Part of a small language model's weights.
Size: 5 heads of 64, 20.4M parameters.
Architecture: LayerNorm before each block, rotary positions, biases.
Each number is 50 + 12 x the weight over its row's rms, rounded and kept within 0 to 99. Layers, rows and columns count from 0. The size before them is the row's rms in percent of the matrix's.

# k: layer 6 attention key, 320x320, rms 0.0826, rows 268-276, columns 80-159
# q: layer 6 attention query, 320x320, rms 0.0803, rows 269-276, columns 80-159
k268 080:52 40 29 53 66 37 63 26 40 59 74 71 30 54 58 42 41 40 50 59 54 48 49 46 69 50 54 78 43 62 39 48 42 51 70 43 35 37 56 57 42 43 42 51 35 39 44 62 36 52 50 50 48 23 38 53 14 59 61 37 49 47 52 33 44 55 46 43 59 66 73 39 61 65 38 41 49 32 60 61
q269 101:59 46 38 51 50 73 43 60 51 32 60 56 45 32 59 45 45 35 50 66 40 49 50 60 55 54 28 42 52 50 42 68 49 32 56 29 36 41 56 47 63 33 44 42 29 64 61 50 52 60 46 40 48 49 63 50 52 59 23 48 55 44 60 52 54 44 45 35 48 55 34 71 63 31 65 47 30 52 53 57
k269 097:61 55 58 44 64 63 61 44 35 57 67 48 39 43 51 44 38 37 69 54 63 61 71 56 27 42 54 63 38 36 38 55 52 44 49 53 38 57 60 54 42 27 65 46 31 86 42 54 74 67 49 46 47 42 47 53 43 52 32 41 80 68 52 48 49 56 52 59 73 66 65 38 61 34 49 48 48 31 58 32
q270 092:67 40 69 34 60 48 68 45 51 48 39 71 43 52 73 33 38 45 58 56 44 52 59 36 46 35 65 77 38 67 29 28 71 45 68 41 52 35 46 43 57 36 41 29 31 70 63 42 65 46 63 53 58 42 58 43 41 42 22 52 57 52 33 60 52 47 43 47 49 53 49 47 66 66 33 56 47 35 56 49
k270 077:44 50 43 49 65 67 41 49 53 33 54 60 45 52 33 53 44 64 43 41 60 54 46 37 47 44 66 56 37 40 56 71 62 76 49 45 48 53 55 67 60 53 43 54 38 39 60 68 38 51 43 56 21 31 51 37 37 21 35 33 63 25 65 64 35 50 56 33 38 72 48 61 48 47 38 50 30 68 49 44
q271 102:43 56 56 44 71 49 57 28 66 41 59 65 52 34 70 22 35 35 42 70 55 81 57 49 21 52 59 49 39 58 55 39 44 56 74 26 42 29 57 65 34 43 45 37 34 61 46 38 32 57 45 53 72 34 47 40 59 50 40 47 65 55 59 51 55 58 56 62 63 43 42 49 66 53 55 53 54 54 59 60
k271 092:36 37 42 64 43 55 71 41 63 48 44 61 55 63 59 42 48 47 61 41 42 34 48 49 39 54 44 61 49 33 56 50 42 53 65 43 38 56 50 68 57 46 57 23 40 65 57 56 60 59 52 44 62 49 49 63 49 56 43 36 40 66 40 47 33 37 41 57 60 82 56 77 69 46 56 33 42 75 64 46
q272 104:51 57 52 30 31 33 41 53 53 43 40 66 47 63 44 74 63 59 52 47 49 53 46 44 34 62 42 55 38 47 44 56 50 44 37 28 69 52 56 43 40 68 47 68 50 47 69 51 51 66 68 23 44 66 18 36 31 64 62 50 48 64 50 33 50 39 54 31 53 49 47 57 51 60 51 55 56 47 39 55
k272 095:55 31 50 37 75 51 56 37 56 65 30 37 45 50 64 35 49 49 54 56 44 28 52 57 75 50 45 45 53 50 54 34 53 75 61 65 60 60 33 74 45 42 46 38 65 54 46 59 48 48 24 47 57 67 49 63 65 53 59 59 21 65 39 56 52 36 40 67 63 37 44 57 35 63 54 67 38 37 52 38
q273 093:44 53 40 39 57 65 26 44 24 46 34 24 63 46 51 67 57 66 52 55 40 27 46 53 57 49 44 64 59 46 32 64 39 31 46 45 66 66 43 40 65 42 54 50 56 37 59 32 52 46 34 51 31 68 47 59 42 49 46 38 39 44 46 38 49 31 71 32 51 50 47 66 46 31 53 42 47 58 31 51
k273 098:61 77 66 57 35 72 46 73 53 41 37 40 62 62 35 79 54 64 38 46 52 44 30 47 36 60 55 44 65 60 26 55 65 35 13 64 63 62 47 39 25 68 23 57 45 30 41 66 36 43 55 61 39 32 16 50 64 53 69 54 74 25 48 37 58 58 52 54 50 40 52 37 42 44 44 61 56 36 30 44
q274 093:50 50 64 45 71 41 46 55 49 60 52 66 51 52 39 71 64 59 39 46 55 62 39 34 57 57 74 65 36 26 55 15 43 68 51 55 46 70 29 36 33 43 55 58 38 55 45 47 38 48 51 56 53 53 73 49 50 55 42 40 53 64 22 52 55 50 50 52 38 80 66 69 56 53 42 43 35 54 54 36
k274 108:32 51 51 55 34 36 32 56 59 53 39 65 59 32 55 34 32 70 61 59 59 53 47 54 42 40 68 54 49 61 63 55 59 58 19 50 59 55 40 69 84 61 41 39 46 56 34 50 66 43 43 48 49 41 44 51 48 44 53 57 43 45 63 50 40 54 68 52 52 44 44 49 62 60 39 23 48 77 63 60
q275 094:26 48 41 71 50 32 37 62 60 51 56 53 58 45 52 59 68 38 43 24 50 51 37 49 61 69 43 54 33 45 60 31 64 54 36 42 53 53 59 59 50 72 48 41 43 62 49 68 62 55 32 60 48 42 61 37 51 33 76 33 41 42 52 54 69 58 62 39 52 49 52 67 22 52 81 35 51 26 50 49
k275 123:59 45 44 60 72 52 35 52 51 44 64 42 65 65 44 65 45 25 45 31 57 48 55 67 38 46 43 77 43 43 56 39 40 54 48 41 38 38 48 49 52 31 33 51 40 32 54 64 65 70 47 57 57 62 47 44 55 53 40 49 53 54 43 47 43 38 42 61 49 56 70 76 52 54 59 50 51 52 54 47
q276 103:59 51 70 40 66 49 41 35 38 50 30 30 70 64 40 82 40 21 37 46 48 61 55 78 63 57 38 49 68 60 38 53 42 39 62 47 61 53 51 61 47 61 45 51 49 57 47 54 55 51 46 43 50 48 34 60 38 39 66 46 63 36 53 52 54 66 54 35 31 44 49 50 35 39 45 58 37 48 43 50
k276 121:47 64 60 35 46 41 59 38 45 46 56 37 48 45 58 49 27 53 58 48 47 54 40 69 51 54 30 51 59 38 49 45 46 46 41 42 43 30 40 39 55 74 63 49 51 46 44 46 88 37 63 51 61 57 43 64 44 53 51 58 73 58 56 60 66 53 64 47 38 64 60 56 51 37 36 34 40 50 53 51